{"n_layer": 15, "d_model": 320, "n_head": 4, "n_kv_head": 2, "head_dim": 64, "d_mlp": 1728, "vocab_size": 8192, "activation": "swiglu", "norm": "rmsnorm", "norm_place": "pre", "norm_eps": 1e-05, "positions": "rope", "rope_base": 10000.0, "rope_fraction": 1.0, "qk_norm": false, "attn_scale": 0.125, "bias": "none", "tie_embeddings": false, "parallel_block": false, "init": "uniform", "init_std_qkv": 0.0248, "init_std_o": 0.0, "init_std_up": 0.0248, "init_std_down": 0.0, "optimizer": "soap_variant", "lr": 0.0076, "beta1": 0.95, "beta2": 0.99, "weight_decay": 0.049, "lr_head": 0.00813, "grad_clip": 0.5, "warmup_steps": 200, "schedule": "wsd", "decay_fraction": 1.0, "decay_shape": "linear", "final_lr_fraction": 0.05, "batch_tokens": 262144, "seq_len": 384, "doc_mask": true, "train_tokens": 861200000, "steps": 3286, "dataset": "wikipedia_en"}
Each number is 500 + 50 x the weight over its row's rms, rounded and kept within 0 to 999. Layers, rows and columns count from 0. Numbers have three digits each. The size before them is the row's rms in percent of the matrix's.

# layer 7 MLP gate, 1728x320, rms 0.185, rows 644-673, columns 160-319
106:560522503485543504455465489474494597455523388397528493508440523535586578536508438459481453586563607460490530448508413454463422463431570439509458462492542463466547552519553475511485500468428491469456494564448475469507585483430539525403501508430505478522613585491485548522472532569483575437446508477515586475513420566536370540520462514466539474497486398442532508548539428553507479448483504421495521483593487448453499562533479424465445514456526474496513515584464460517459560403584560
098:507414468469572568445534510466542474506577436492457532467519530454584461578479544565460618498487436468529501448549506518458435585451580518530524549487547532636506454511512518531454479469473504506479541525507475534544531497574468426544458547524492522471410459607572495509433584512492510507544439484610421484463522503364538484452482395467495578512559510503571505500507463444483514478515584526509544420445445601460557476446576641510556430385498634462575494520462531533575524517497452
107:479535474534562507380485480506502576524574466526430559380437499545538374465535555545565518546469510434507527460483601481485524521570490550569518467470449385525533449488556430384439421486489488542576472481561545588541409430583524505475567448505543590556555542549424466435490476479520463521515456507458483465613547497497500458549444459462464512498465559499594583523502435507487454567384570519527424527562504477466409464569527549471466592474459579445591520470523558468550516562572445
109:426509507620521443564453589557476545538455516462531497460570489453425540577368509509458569544526504420515429476478407549474494488530539529446452518393477416474518635464496549595566524518516515474511494507531533485458484514499515508486478525508453500524486487470445489535504527462528542483497579467614472537475424540462427415497495582556592516544542478544397466508452472530519521513505567436478447596523430523489592564581454502552505534477476484494572494435517512453413431512533487
094:464512422453597578526521510333335562490423543587552398517491474536491378457492591505568493510453515525528407434542487490393491603520428498541633459419553530458501568515484453526523426488460515466455465543470489370464548507532410454516605526471567622389449462505432484545505542525525471567517549503526455477463538397430435442428584555435518462552577501491515416489525496499483568528512466561569506538503503511527459539550514473580382440495473507473552474503495452536431448599502497
097:550527525475494467507531447498610478549438521471493612438493444684510534438507493494437439488361619519457487439456513520458499581470544483423422482468442488490458439447495500453532446517522548505539505520576521504393558562553528478430576450527492568572483475435509548536504475613572565508521419440451470553511434501417521541613537494596553509559522529485406473538407521548501440486498509516529539466526448517449463557505555460482561445482449513548518477454531470468432479433463500
110:515547473511526551508494477553498470543553491491487464517451539464565514577506412476466428440582553474480472537385584464412446485539511463517465492416489517556477571538600427421506480530471578510634418477420428508470574551401441463523452536592486558599533505424511491512642441591473451420394501503480518467541433489544497497603445505502494463505504540551553431579444439500496532527530460496490475504540512518540440470526427606412439446470455465509476487493554551496541421473487479
102:476514472577482512469547499491517547495453522482498538517488523539530511492465522470565540489533477594626518426478603447494495567577549473523544507534415549492504496415546478502448448454541565525471431567518541436477570472421581588399509555458435526460469441455476489419482498556498512433451574409472399533594484506415454464546455551484469489541583509483516529561481473480358516493590470483531513505434417530443503564542559572532581461470483462416510529615506550486537463484511364
108:477480590450487459478485461486523543363543382536488463532441387476565520537578534428522551533452542495531403462534517449564555452481526465447534393435588472437502533542480549488446450438524523509510454467518571493459488528447492507555479515496500539544443475476444417496445567506473487456528381478475526505456447524394447568422469498474466592490517436499527542498542505509472570430524457483501563490503553503561412540520419455586539561502507500511546570430461496558422443508550430
093:537521566472520547513558526576405551606500478454465468470472564516428483484498504415514391536456359496582597546574537542439520381535486466506441518550491563534543496526410517529543463569563512476485498439513478441576497502389532491558563481487504507541424562554502472497444444537561456482573480471492470558477530493482486440471443561463511575547573516466482490607501423549514518463431535563489445480556473442455531522484485410460481543573492503482524498502479574538545464583545546
103:494571504502536529536525446556490503449450513537536489513494454527502450510456448486548515489536436489472427469389511471460422467540556435554473486473435641513444483438436549493567586575533477416521533570526441555522575562493434501436480496446574499539502564634412487435531519527559586409493493468512460521602493449485495532410481446537445457492491445454518469434385436527508534552418596469503576482524436580496538564527596362551510430524539503539491545560538464470581525437573484
101:485554531414522519502512509491533610530491627514575535504581566559411493497461528462521537566540500475526486499512443445418456565484476480521532513481462546569568488548469478486455470505538609468529529615491483467456491460453462483462472537427462507569503519532538499509453485494570521458558400556458550454465551472529400520455527571528458516559461412495507506461424437459432505434558487519490514469436489496524554466443462594510481523474577458508506568471492460459497489574461601
105:506458544486429590485517515471488501403522578450502444527456560514522456522500561470458434510610662514426466512518611548422520514527539435587471464475446546490445489514476383463470510494533502517584481507484573459538497461533538484405516509482410509552506449486586551486595473485517402491426418497485452501526528525480548573461497428462497501552489512512484559525526439508516509438453588553450390490473497509511423476400502520672490488555481435382461479576514491456475456530545418
096:469547542461476460495408540611494555496411569499588469520442466595566505535557471466507498535516471482498427462431478499580420444472573520530507496516480455472645500512527479507566462504573429423496407419496483497477463551501543468465450512463518511486539460522418506459534540475532570430486442456547434592513477593487470467442500443518488499528581600548531451450441413488515548526394529420531553408456547512529416514522536461599507471543516481537515408594516516496459527516533482
097:547500506506439590577479562512449500512483563427433493577503499536496459568432438489604522512455538555466507550572553552487481442453495502507492526532443560486531525516463555537548477542573569559473497495487485486419557525477457618493621469468437489548485468586481399474536448546587447464422482602445457588544571459422517593468504550530554497524486530565503553630456440446433446520544574499588532551508429388523501424544506457549532418489604508541550513463529483482452519457472452
098:486506546465437570537424520476506421535537512487500417546565490575549463533658555469546557509488538543520520584419518544539464539479617531482546396436534536491548558517569540525527436518472469489547446530442562565426445455434522482521593615425499515422535495484477474511392488495482460579544456592524557483422459532453511486489530517448461480580501516457431484526504427545528487505485509526462568545505409591524508469515565543482495544517557489427461598430482487506474498585477532
104:520530406522435500471474498570477425509418538586426493531545409535478502443443416564529464651441550477464483447443525482511524502468505504473524386421483542416583495619558532551527470439617471572515495515496488429490544642451444517403501478467508573565448508547550515506525529527507515424526546469584525574489482579527549445481490469492513511460470477612468522551466458456485451559539502551468503492503574630589516532526484564502391487557462546508456448547545446407499547431558565
095:444435521447509517452445482537486456502467539509521480438499399463426514573501506452556478473487529470427548513429500526550530518540453501462492468517491476441577590402487478538489573453516531438547496444479545575449520520593443506507486452463509462477538530513547518397521569517417525483508495507485535533518568511454588516560536462514458527492469478424471541553427491499479504535475489470420501619562509512540531566538457511498436418513460500495522560514494531583484553457456589
096:523415533476461504551509403443496563475408516425542492456470483541550516560544525365521510483559510464415528373433532494468430450589536549516521547470514519513473468467542414523561477355450557423507505485471504484548494544537431460594474487498506571487510468528373559463507523525463476504458491553428459519480598486460538467548559413554563486455451529491450506434572538519498476545496433443588539477570479480432529502482515423481471523482619461514442464443501471507446530467503475
096:566437399586501387528429524533467532520522473495532458435526476548474524541442509538509504449480527448533532453474475531488494477499518448465514482582466530545441517563544477495443544560559387512523538511553482375493484413443529506549423403502509429509536548470437489558435476532483454525562526420397583486455567559458512483477547544487506500496499438440430459562562518521517554501613413452579485508509480444488567452557547547499420346538453505576536422469560518547454439441504475
095:521437563426521450559413514397485446403435545468505544469516469426473456539529513523486491505398433530469449468517497583538543559515469539431483476449533465564490487469447461464490559461452408539457479406535488443548630531448451530517557406547444512434534562544562405424519450534515484543465583401524491648595469475473487493501426542522399518588533527541428526542505498441466534540512475395493541614524477540504398520494652501474523511526425527525478450478422526534528515600542508
100:497498459435430471490523448476427479485509514462495548483498506506457484555419528545486458531429485528523516520494614517495540463441565505429383414394563480409526570506406450555443488506552472588343535379506557491449487468450514524461517536540532559418450531504452497483550560550584522505555428556499556477542474593597512482508513383476520527536418464484519562562446446454571477504516489467501534520502540432482498509513478503583564507476442491461423389532549515487490505489469471
097:542414443566578586481448410491582560557436461508429487532466520475477524443525479447468449499479475512513526585448483410531476509504411394555625533466558329469483525558501601603590438473560479507432462467532573529498515500558475480558437535489566551535532409501438569499593507504511512425545504522488486494492479507465478460521509485466543532612457554553464533485573480450507397457554572388384448534508421483554588531465578558577478531521495481462529478526509518546445553522525507
102:540523411505570509420498485471542547456531527518503531498464432457470561565513411412508520459511435445622459440517533455568488477613450444408474381488472483631598484575505492516606540537482590539451495429408523554527640562550530498463470474439477498479558517502536512447463576588558515480545468468576422485591580540393618473493467443518546530575444552538503436526441468495534531454502480345522444468487432520428525554511429437522572518407456499502499561526410493565521524457461536
101:517538505477501444511574494539510447523499501515412526478445556563564476480502504468491515543491584516466536596494549494543422437499547447554482499519468492495487546529370492479486598595553457517493480462375527388468601466469476486411564432555447469448504457507547480497410598517517516538354540416497491564505443398525548480534547430646472458470455502427498513518484573583480523435538506474436487505556519525571595420511529549483498505558529540529443515490506576533473460462346353
104:503506496490448476519454475486504461471582539459551504463537425429459566523545550468463530487648508493499431458556531510516458433418499536502432526430586533490525540526490585490530502404507461500456543458487430510543421471478459509531495476507439581384518405547482502499481499530499629549506524425534629501451535551518584480466462540499610452446425447414558510602453563428519404509458496483620479558453466498511549595540537488574483514492492411458501437565529465426486513485395559
098:479547517550558559460443453488399497521485519460533403504542477396508505520473445545614513510443504468532540547552533474498426504487560506443471522475542494519600656390498498454565551540473523511573502486418388526491502481516555636420440425508454553460432452415529467514463452498584484558433390467492533510470564460479495491472464438498623364479496545455497494519507511420484494502486487614507515510445469489373540543467485539461434531494533523486551486472373401505568495505583515
101:531548550453437392479502445626557499489493511451537503484511455532509493468422505540533507529428568557540497511441428497475464569514513558492523544482553434411504442495509569453490456493483499508515498466518436502548497555505502537514556464403519541449436498522462438506533463449444429563530423565524580409473534516396418574492552547530496472554446611559541523510597445525430485530550534515492584507493543425392455411461454520412563458430478515491472561560555488540506473449528600
095:497532548505507487501463529563534506485528507463596506468597549525449474471550425505475477511476522474492479506430430378502477528467484438384470588466396495537496500619531472505498553500553473435475498536486481472576513566450543496525435445455510511474498569530502457489510486472586534480475477498512489493435443457455605604428563570508493443534498548586534545508366549464522456523510546464425441407511561502474477437507489512550472464477592480512510589457451427464521597513485478
100:421542434581472500510589460607535571551574503456601484451448555483580452563479507574558533480524512546444524501566422523533545482554474557386546459549582545503561508493471550499472586554579499483527480495511474544511436567508547397505608504536527492570478529466521516478512520572485592559569498483509510413450505495531525536495583534507534530495498482455479407517451499535504480518442471455438419502517479477376446491498457520542456516536465448508480405468460500493553489435518486
# layer 7 MLP up, 1728x320, rms 0.18, rows 644-672, columns 160-319
102:579431481485417464459483551535559562451556442514509473508557521480511574503449425537515583599452465438619594423477562504487617499506447474571548498553503581544524548527402527490431409520501520455391529442483543567497468496483517567620466449514506460452516456464584538497553530443468445503571503501567479500527437512400527494524475452481458545557549472519444474532514548472454497569439491497512487502459508501541496536496543556398498522488474489470524568521542496449448664544469566
100:527529573577523478515537464447496583461514463469575441548522530551474466449440472436488435484549485542517470539464608549504504497427439475540578503441458456492480435477517396518541498463467500547545361435521392468467491457557622454506550467530483517450418503433488488601570529545577564465466499464458508459499549446525418432520497426453531453485508447474575541453550574481558478375556518477470578527557578529387498525506504454480416537517506478526510445516484465491483538556574442
104:483532541478431525477485418370472515529575509441507456553565500481511573490540550569490452406456505480517532511512463517542536637413586525519371476425541492503518482566506513371514511472501537412517491569482568500453542568480478472470476496520519450408473484478566540520446488486577491549526443528446543527508498419457386530417587493610475461500479396491600502525442521438549570569544457531472475486498468584612431522462522485512475497465458556489473496597442451545538442457431499
103:361434502527596425568458385630414529505573576558469464480536519508504510552458508433553506508515511493523589530519466497459478485565608405516405468385504525538469471542510505506544536560498512416584568548546525566508518586481437446547485575530512563454490505375505611492547502526421547468528489506564393463450413569479545512405481407551489468492566473438425498557528496486451387520577549551477457506509421483490555524573531493544471480524484451512397377470472463507484473526445491
102:493567492436457462524496484465446572471547518593494478512543494513508490497576473508465541470471583524497532477415503431491459435455490587568554622561485567527454542313583608544512591506552436450635571570561543489498534426477468482503463452449511552526523626432436470467476492444540470544466498500563543503565556579556487475538444533403484445578487447455537455516461470457398402550514485564510533516491433467523612519532490541383612485526531531547626458526557471516436459497611519
094:532469548501591486429575586461448582431527471446508474501487468486486600535487499518495427560580481526608434569481491502564564565563426588475560498514567504477489512495444478490449460496464530481469488489489487582568515461440546527559474407444411551460482580540458487530465468498410518449489543465578541474568492454546440500537491503425567466511516481605503490688575516544417520414479576434607529504530589513462567473482472496498432506496441507447486619598496448434449535532503477
101:462567477482410518508431616531493575498511423537429437512523510588505464440494527515485499476538578468450589445485501487326578581440477424513524552494437482535497571605504479587551446495573501458526436426483496431544561475513574491475499464452479452525470477499502453464597469462542512579485453507495397526533530532439468452507541469455535473558519456459566541512522485524562575534524543474557442495507442475476430531564540531449522454545490583510513454540374519504520490544491496
102:472499580425523533572522504508543436462475457490527539558516534561379507623497494505475411515503577557482480490415552463486410477538449549557440508529459528444552532435475547502500458501487517383518508488437478511488544471478497431439502544476526521513463521442431532598495488517420458488501433543567463528507475529465504505551554534483451465559503497602390467464528521428499506490442476386517604444551455535581569605471601513574580510455513387517464400525471440452486542505422529
105:451423562477536463437525441556430448489516566532518492458479553572449444503539521501527426452531571457452534524500508340491513495514519517395482457486420454543494570473528536489525526484444465527550461470522527598564477535516493535470575455631493571465501581410407454449469511417473465518460512528437434491444540548500481530527564498620492589526562449446496497488492509518559517506562481541489479487452510493390446599533495463512509471495432426516479491530507665474517397549490519
096:497471456586499487430413519430487507449541411602539422459562478433512486570493470557488491530562517478513461428438475451503493520567448552427575413447522526551584482408477504504535514520477538519565516559503541534548540500487516501508569473561563540503499415484527487464580491484376457611470511512549521515518403448533617519487557493521518456504456411510451415533415480426459477569527538508459550604450379577432444529425465448525490485471401500419527575511532500480454521503450495
103:408512518437465487452552490509516451465493536440500471490573403475525552524525484501490509620538582509567412480508466391523464558490477460516543490559463464545492553567466506468461513512495427468525553532548437587531519479507556569438541421564429463471577475587459481421529557543391547554498586419505574405474532444515496608517436501482391530458517502436519610542553478475449417460393421523480514445419574510495545452473538534436489571500571517442501486545462548437565633529433497
095:528518490410452536520544539577461564541472481561440527534527468515538470483498516486532488491538385484568457561551406540522460528470496512429505422494547450513482535421443455538449491501580490570425459568540540374517447476323402493453528469514591521475492532565577478505447537562390512451444474568591522624483529482462595560541457446433412484538531537525524539589577503525513455452490494520542512479486540563372478459418458446531553463583514417547520489516521521543524505512444490
109:447561597493471406485467517457374541452529445438564511449505503495554539540545587469493452440466529519534503503560517476497496478515457406476472495553494407442543492618449502441522486417483483552489531615554525495492535537501535554439375492535488510561511463484549507473583475504499589540529472487473458387494440423516494445514469574477497491411574491509509558558541526533469457587501533425432497473543519485525596575551521475477570542529469506396544486481566542495527463439509383
103:599506499497452504409499467519570431515523480497532589556450536487453566490489519465494535465507540476532427497594529530411532452492466511426515579596553576510564469561488453486515448506606546550543501490381449474485465546486547553495395409522502502353582470556483578440409487506443401435532496518474459527424549486542558479505461495461536533522512549493552534482425503494534492514542522488558477536476481395433385490479489459477559508513461576439540536594597464562511496453440450
107:466512480570480512457499524600543454397517491493497487597506556511508516518470479518489492473497559556425483471538425503472578378453410530551499526521460509443452423487494405457541510526470378422525539534476475379467489508609548517595571359515465552540529570494565390459472479487493469611516479468495490531603482483400545479534493479608542529603545490459471490553395480468451486531435440488484478556521504441534425481489570432467515516423480523536472598549548530505512420452511515
090:526505421456516524533563503507501474521552524420501471544518443464473459573485447451545471498519463475498520542493495523530551496477566518557547451503397551502481577490584479567550474457522571489445475555539611583511430490456426629530452486454359542454508485506554473498524420432480497419566469459584503423465465484468465440426482530519474493499394428496445486582544533561541451531531494497448474514549482342422451443452404543567506477483503586473503489538575488588561507486515515
105:467514553514585520536506545407505597405515471457548542542474524509493471584481467529469594416452480435503511540497499508536467544488558565500560497479407410609431524502492474530563492511586471394454451484405535510545499447609584392535480542569539615539563589504458518521531506495497503517494457540555481527468490575436483450490463541507465520584463469417509521586527498533484551559409528423440544459566589508414486522519535379507531559487465508547485552505411532449547469569465392
096:550375433489447413532495522462577488548459475448507491580443538464519510447538421587444482535492538514520545547533523499519510467407476534483469558585510530466458354522577552474559505560519401561486558509557497523475486503381428473539498509642551508537435645553439508489441535479555498498526530428529469500453518414493377521481523512535503568508556542503443564431552603569482518509544456534508544470557439436542567512439486460579440519561422548548411491515547542404579544456541472
098:537466468509545438538503558438529481594420417493424501556488424595433389502502469564494562416558477495498558494489462534417550462534576526531569513464382536527448348451446510572491510514556554487532516487500459455508518591496553400558532487579561452464497590534551539549565447432487506480562566465545548601567474546489437530488432504552546568443503398564559544486516570488504521563392514489506575541481501464470415497467464474480482469493543528513469584511570474513462509480532560
096:400495456440441576518560535452538470494515473456492569522512546522535461532539509489447551580466435500477504497565478420437499425406472582497535601441420441549510535451495537439487455484495547542454555672506463563457455543496419515458486450476525528420491605540566425522479568552536600448517525630496492497546461459534474466426490529470490538531484537531448429444517531475579458519525509512427516481498580436502531526560534506552551531449530558502530483516438530487556486521476554
099:509503526449576498450522484560492396448581489412508470539667524480560510566520534503519452462427489421454570457435522530478466507437540529471529494429477497507415503476448446433526457491564419545413440468539572475422504542527517557505498426585442511435515494418505491517491512518481579540484535515413486568498581589527434471510501474509460567610573528504492501504451579526610429517487532498482470426550512455520427491472521447469519537506511490507448446482487463495480638557520515
096:530538443485557508516468488413505481558452457507563531545443507521552458553512530522464486590633443460450496471500450504505525520627520607513549396461538517534462544471510408475461490405517554420528494589450523514420481567533488538451480427494599504453452550476478498479490453594453487537419472538513495490531558520454496455541521508384454569498579405504536516576510507508486482441388508462521461484512515490503528468522537408605471572530441518457556509446478537536503541517467480
098:571519451534499457477582511553490534458638526499569484532479501597386454466514421567557539531473465392492531545527485442472545506514511460465496538455518522514471591376487578544434533538491546551552510430452404532497459488503427497478526488516521476555561592546536491570510418434569407499507428504453573404542516447542433551526571575603407545379590483495482469607527532568527496570522545509600451480469453517507378498377504523472467440398475479542474486484538454455558447525440543
100:379528502515527558500487455563503502453347546556545478422448562571428508449405492519492498530430503544473476333518590456522453423412512572466402471479458419422413498456489455506581529503514461501501445462405483551522474497529507532462459521489507481399488548554571542563492411562443486471512616499499440422490545468540493386518579570470514546502503446567534503510523525517490496463518508430521582497537568507510456591535465520569490592543488471487408527422522531463424521497475488
099:629513516530415520487419515365472501521490568441561504476532497487525567523524313622506513432514492525520510393549478421522519469419459409461544455529444581520528426579420504460577513513540503446435464437489517616434471474537495425493576575461432532458482483475436494495493516474508505418527495496492455433537404480522544604443432508428369476492518520501535532513493581445492478565530492487511552460476451541515455505473547525482499449407487535477479484484560471471544570421622432
108:507479522505536456403500551405572482415435462581478587516514402461469443441543578484443476556524480536642510393480467519581512478535428485482384441454463458504607438582542495519532416479471415519459465468468457364490445503480464473495472546510530447598566431580474516499534499460445464491495610408551540562552557559508533485571528547525555468533532468506419610583464540489529601609597499516511509494467508489500533501417565491514525440463478474521559456571499490451485445492465530
098:468412628566511499503460463491521528487508570509485470458547597535470590499528496488494568473465576533516590466525473525448440507461510565516450574517553536586558538490487523510537623462427478514487464544491457549481407462484515615528525452514490546486399383466560487404378457534487446445503467500626449412389510478512432468525533549439456518389515529507423540521571469476560493535501457546463517509478432454492491465544464602591477510537489443391517591333384548541497510472467406
107:494522534491500455519522454493489508527479526447478487444523511556414442493463479530458517419466462533497508413591477586566501585470438470534548479593447518466467479510557391542505401405527451501473473497534563473539548459565503489496640527479495483466446515459502517500451411617517470563469505516485481527434486480497537480580562528541474548469441554513574511488451512475427451570456587409451536462520519438450567600487431492503412496444436506491455504492504492480450394518509411
095:553509463514498525347600450572439471550470477484452544531555525630517463380481487442462518522568515533494555505468499566546522555547439470448500494413529474581495509472461549497564508495466541525445539494477465463435552508415476535471539568482548439442514528464521427499502526471440503508496572501559543630389499531448527577443560530547440496526564501457433442606427454534425530507512573520547434467508503529487482434437455429584591492426517475412531487541463517640486546527589542
# layer 7 MLP down (transposed), 1728x320, rms 0.163, rows 644-672, columns 160-319
095:476572508528440438455431508445621540476458569515510538553531493406447509438521566557455515528534511527527521472497556526545521478530461414570559499380602508456496448568463557548504542485510490381467518543503477557565526518539455549531452560522506479570499594554455616488545534537452526497490445525496593485533544465500524530514459492535460423592463490428465361534603491433500522496574518526516513512572441511558442487557507472467486481565487499479535459470530541406457457486468354
096:467522476548588580520493576514432537426492496532421485538433448552443529514513537586365475489501517467544575540509494593535446441471576481464510568500601452474527450439564541482509525536530572461518494480411559517480518460486497471515582441468543494546549530364432495484474463406450539458529570450575507519523488473440529546395538551447548524546513526481521508543519508488520534531440602527556418487436490553447403434545413426510447443562544440496425518510536403454501567489521558
102:510451473463566438393464492479501490514599456508442481418508455465482486474569526495498431416457548589547545544534573549495466492547540627500412496490533496444559483455529421509502487428507493495520484450545528504507582513501542457483467461470607531628505533557501431574542483486544463370439462555482502509525587415549442543507585558521461533413540421443586558491534493507488530528505692597515548447540376577434531560484451497550471444492438510552471556522437607532459478441451467
102:455526463567584472580432566507561543559443543526500441488544406430382451474471480519475518532587458405580421443459542550607453496607549509552473615499481422526546525505479507595586476527434548398477471484483541498537493575462438476494591514436368473496523545581482501467525649476487522476465460548514437501549478519526520497406546484559496544585460548524434425578468507500485519478532583455403492548456458390449549448544485492634503508541484461474504502545446619505531627496519524
102:484451498467479427500435531429472509461453484516542448492465403519438439526454490489531493545402523480469479581412482439431512580423550432503602490461490527547453525454525527456429396475514475509412479538461507475384414493522487548452462501506536402524499548463434498513544409487563502428479433524513492464491577502483460530549534496576457466537506444485549507597513554513490565512532470521515552461481498484488596583553496431423561407493520484563448567480541462461589449530468413
098:458454501477473538472491429488536553493489455545617477376491431560598522451536472428447534516487557513563553391518533608516512485434515442524516475501489454473538488490494496524571504461544461529574460469466480496576548516545522528450510550429439471592498458519463569485498489518549553622508565467411586505555431509579515639623500455543513487496520517557481383563545531546507488533384511441513408507511504477577591484524539481417469461466519539519506469401584492467419442489339527
103:393549420576504490488421509453413596602403503397451554489493576564433504539529497447515473486422520488395527594527393518411458540608489441535398449489514477438520559519498376450496476465546511411526534492446574469420501675486406485413512486476490570471416544492538579493570477505530520513609555439441497496426487472460529429541558438421504500543441524486461491476463485486493482568468471434570433515482495484567509546494396474511552471516512373527503570388515454480460534431520538
102:506530522532522493457544511497548518585457463440609543523489526551466538452558430429606484531616484489436442529480520416629504529502502476447510512518449547454553501398510461559450449526557554452459529542533533422504458429511426536493590454530566540499391543501529571499457440557561557495584486504422477593627511451536510561494453585529403446482508565491531443561548506498595444477548394454494469515518506596463446572531640551481622572484456538522530542435501461480501522491418510
099:469530520466451487522505493518544555389415586537535483557423521458502421529529431478497557438535466500492586457529654561483514452501595573396550522561438497581493526571610496540513504500466483491437440533484523530455547559581490387552455491448413523538546626527441527472522582446460448539386518525396484514489487535487475576544467473540556477505652494494494538548554366448541485522475569504511475442463464465457529523522623464542449486502457540554519442510531616528426494499548536
099:510507585482508483472488500630457471487396438517525636510591529510474559588566510472522518546394493449531468585538494470480513522571515497568552516596553433521554475600548514508433463495562453500569479547524502408589484564517430508424600478489549514551406458534470446454479495531517526559542447484547526524456466532444526499440424517470496514434467461544684530451573561504469460474487514522502465441492477445510533571449478648450446458631487506548500528447497601502506537525602553
100:519511508470432500458525480486436508417424447445418588443486547544429424516501518460483541490493464354513506437510441508530444549558461602508584565516617458373454548577530419564426462574533477491544476460492486457632412455500452428543420513535511469446536489462551497535547465500498507475537550479506518538483527504427547455433512576420554438459503592467547448492442472505533550453517497443520559510463511514480453467508607473499528558548512494445596461432524583465436486479410496
097:395554496512537516475540478506596593487518467381474503447472550516531580463457414479546455473467455608472536572423462488505456573517518552477537487353560507459584437439525461452471450490484466516543469485447481530473515487481441562475584533450426577474481572437512486452507558547466555586483547517522517495525500523556543469508598593530510485554569486448513541644499533541529428514457569515476554585457486459524431482554505499522544483513469460465415408445459629546482557509542419
103:472523480474576445459470498527477532419535509567511477422656437477513462498476588585450522480464471616524561512475476496552537441556527606534488511583568556391556560418483514553481569538502435439547500540462501556465482688535470504474532449524518550552552535489477530518525526540438523601500479461507561447553478475611458484492484525434450511388480590509533469521526462542500482482504550403612481521396499558514456488476499486538457475477484585566471519472502538567529539517515432
099:537447475546492434485539500499562518453603355473477505483452515424548491551459527448432488530465535606529493440631495505545523486510535563532546586496469496487503492486473560565547532428593415492554542484509540592515478477527510498458548418425390556550529454503441489470527482580437539597518476485512457506537540571477453507519488456535480484466521500490519508502387489487411536572515456461539485469493463505547509383497565522448501542509543467433458456566503507445413457532501528
104:463511470518470517551489485597490486447518451523442565544506606480517540471497452509515467474459528510500558497580500505484515427531514527548516549470537484515511404532512468459434428597401496537618502459446498486460501514492515579497539454447441564538508527439580466503506485490517453478435522611477520525452466548453497572559492440557546411635580507455409496499535558542458460464536553554479531454468450470612478574550556419364529412543491469575513545457506554417590464491544495
096:511422504566507492499596566624537510534469470588409477529509465421440533529499490499440578540468524469490467405484520509528523509551524456467537556484550499505528451493466409530459546542464492505520416577493507521555551415514470512585534404529391462503490523504502587460396542524536537527500509483420572563492540504508459524571467413541498569473538600540477494480562469537491443470426486406502510518599470541498474468553455417462554523472506487471555599556408480522542528361476477
099:533523561519573506492493433461570621430479477474494494511471575455478437620473476469463586386414529539519533535529430499478487533484586511479518581550487587504430561533460469546482494538487488497481471536416553482453516559558525431471444401543440571506548520451550480521445488481472451521501501423468535502454488557504468477478573413468451508542490446490427541527510495512502473504410546447555497574496485462514453477443561405444466486453497462525477524542542541435410581574448412
095:510573436487549437466486571524558499502649478530509470446556568487462455518518472458491535443513552488456513487481535525567609537558486442472550530412498507536502524437437458474455487488501571546592471501568498518584515488491539448494479521528514508487557478573561422419491561521432498494450491528528452509446394526537569550516464544546455488447412509503478431520455485530517426549549483504572295576520538486535548533497472513540471446523481482430461495396447528568550575490486451
102:517479541495487368523559600562517437436473417574471518606410518561453474537498518584437432421492476499483557518463437492484467476553526576426438527505464505512485504424536502570477544494569520417521488460567531509434475475468515495460528496576588591421442566475526530499496531467530463524474436541523518506498427465506503476513452568442460501545481531510500517544536453521617556537467525534496586355499529476442399548556516540409454487562490518434494450453479508529572573539574552
092:563511520490531529456545592483420446514465545527472456520498475584497434425523504495510477494444592467539509441454560541552475447502527426478562520486532398476451482471467561487525501554593558436439455460599483493495540508455489493537490534431476497509598465525490522511569473376504536433568607480565494450564519459506471531461511490526476483467577485521577560520524600459463578472446527526461591545468569548476419574475493457491504499491459520456477543466519564475501420512553491
101:537462555545532441523492395456510445474530453553462409546487490463457446520436586399544484442449561467476450448405579547576429500450562473503463530531506489510503534517569518524397438517504521561498466456433594512480512562472515436444512577600477489553472431516488558437468563489517553523509534533485466499568496516501489474526496448497533466649602601548552463516489423430559533527523552478478564487483483484558493526491477484539425584593437552451540479570594577499524509567551488
097:522491445539486489505475559470465543510553440442408510540535473421514573500560458498557582475544434512477488515434536544575482498497421428483459505547451433396456507501567522468478513458502435446600455574488602470472561536545530501501451464540493484508453443546560537432506463508501473521377498472500525398507446575435434492627393529526486526503479567498465427570506470603590614512356518458592512472600526492626469552482419547521496495499488509503565613566459469549472461476617507
101:500666521456490494543563492455456529504520706528483489535406517550541434486569483486538434447551482510581447521503594564466515439534523478505422482485535541479538420542483487415540421470556460510500456501533424467535553519440446496499459417444481471509529468533603581490531529439521590530541497539619465587490503476563443395512543497494445563387476505483454478511494466494501524565583442455555534414442382579399447441543491429522437492546492615484540513490513423537479455541419529
103:507570485495529466585491447446495510490415481452410564461608602477460501489515503527475478500429516541492609543443446526509580561537475577540523521429507495558506444462549492501555500441492503467354549449503505486498518510498492592492543472494486553486452505516524430495493449577458418529564549461490560524556620442398490587425500642481461481536460511520539485558644496458526501491492598489504490553556445520483527613564508504451542594528609497467554459516435466538511469431499487
102:468530545484505526487535469481376508476573457490568523466506458595502431583528529522581553562499445501378417476546483628546541476488529467523502538506469525564453593467440330572568531502523491499428521470462520401495460443502520501482520531596461393504417465498544479489563451609535532537478530497461551499447486543548454590539441528481510515489493531504442466504463508440466453484481520582422482488530492499525486531368527634385482455497624521540506575512425532490501535468577524
105:451483520465458394476537486412544491470450538430523451447510459486394494512530582483551505569488477524562510551444511531510514536554536503532456402472581562369470477376464482456458502449440571399517458458487490457537438501552466546427514394519502513417434496478424559465537530460517559494491443483481484515483520474407423484521502466435507546497441484472544487577566565609479461491493462503499560509497510467484445368388512576412520454528511537538484357478545444503498442454544509
095:437552460486557533568477497531530438479482442498412565603442553520405454515441440485564437498474482560544477471554544460554564483490481547492453531510424442422509525473450553495547534565446527484555463457301456552549502449542543564512552496557441418502525565454493500522514454388495447535563583447517469574541442534474486516466550440529496586449567495472402461537427552590471436495577438426490501543502494474485498512511600542544504499493512525563482454522523410510603412531529506
101:466502518434471457460477548413501476571403543479454492483481494547603407475481490482496504348457462501523488473469522502571438477485474491499448445480444556412579479528500489456498423524555328465545560455617492559505527446585491489466499499534488567527461520435508510538504499589559533506515461554460519604602567482460496443463538546450511482535420507455542557431519419536388508513518560575625452535503446475458487495515494484580442560555402478475486438443575586478476502415484508
101:589501439529514413498495420468463460601560478587420592400444477480546488545448470495555536495585548531445426394580495496489474488458452556555498412412521379509594498433501460442443476508448479555571517420495524530479539484567464451510470516470533514497472450520453518486558583541495494477445521523568465421492530545460540546476526484522535577378515484430457494525557504532572577534469478392446407526463545549564535536516546536508565527529464568422423354511495513471453562450562455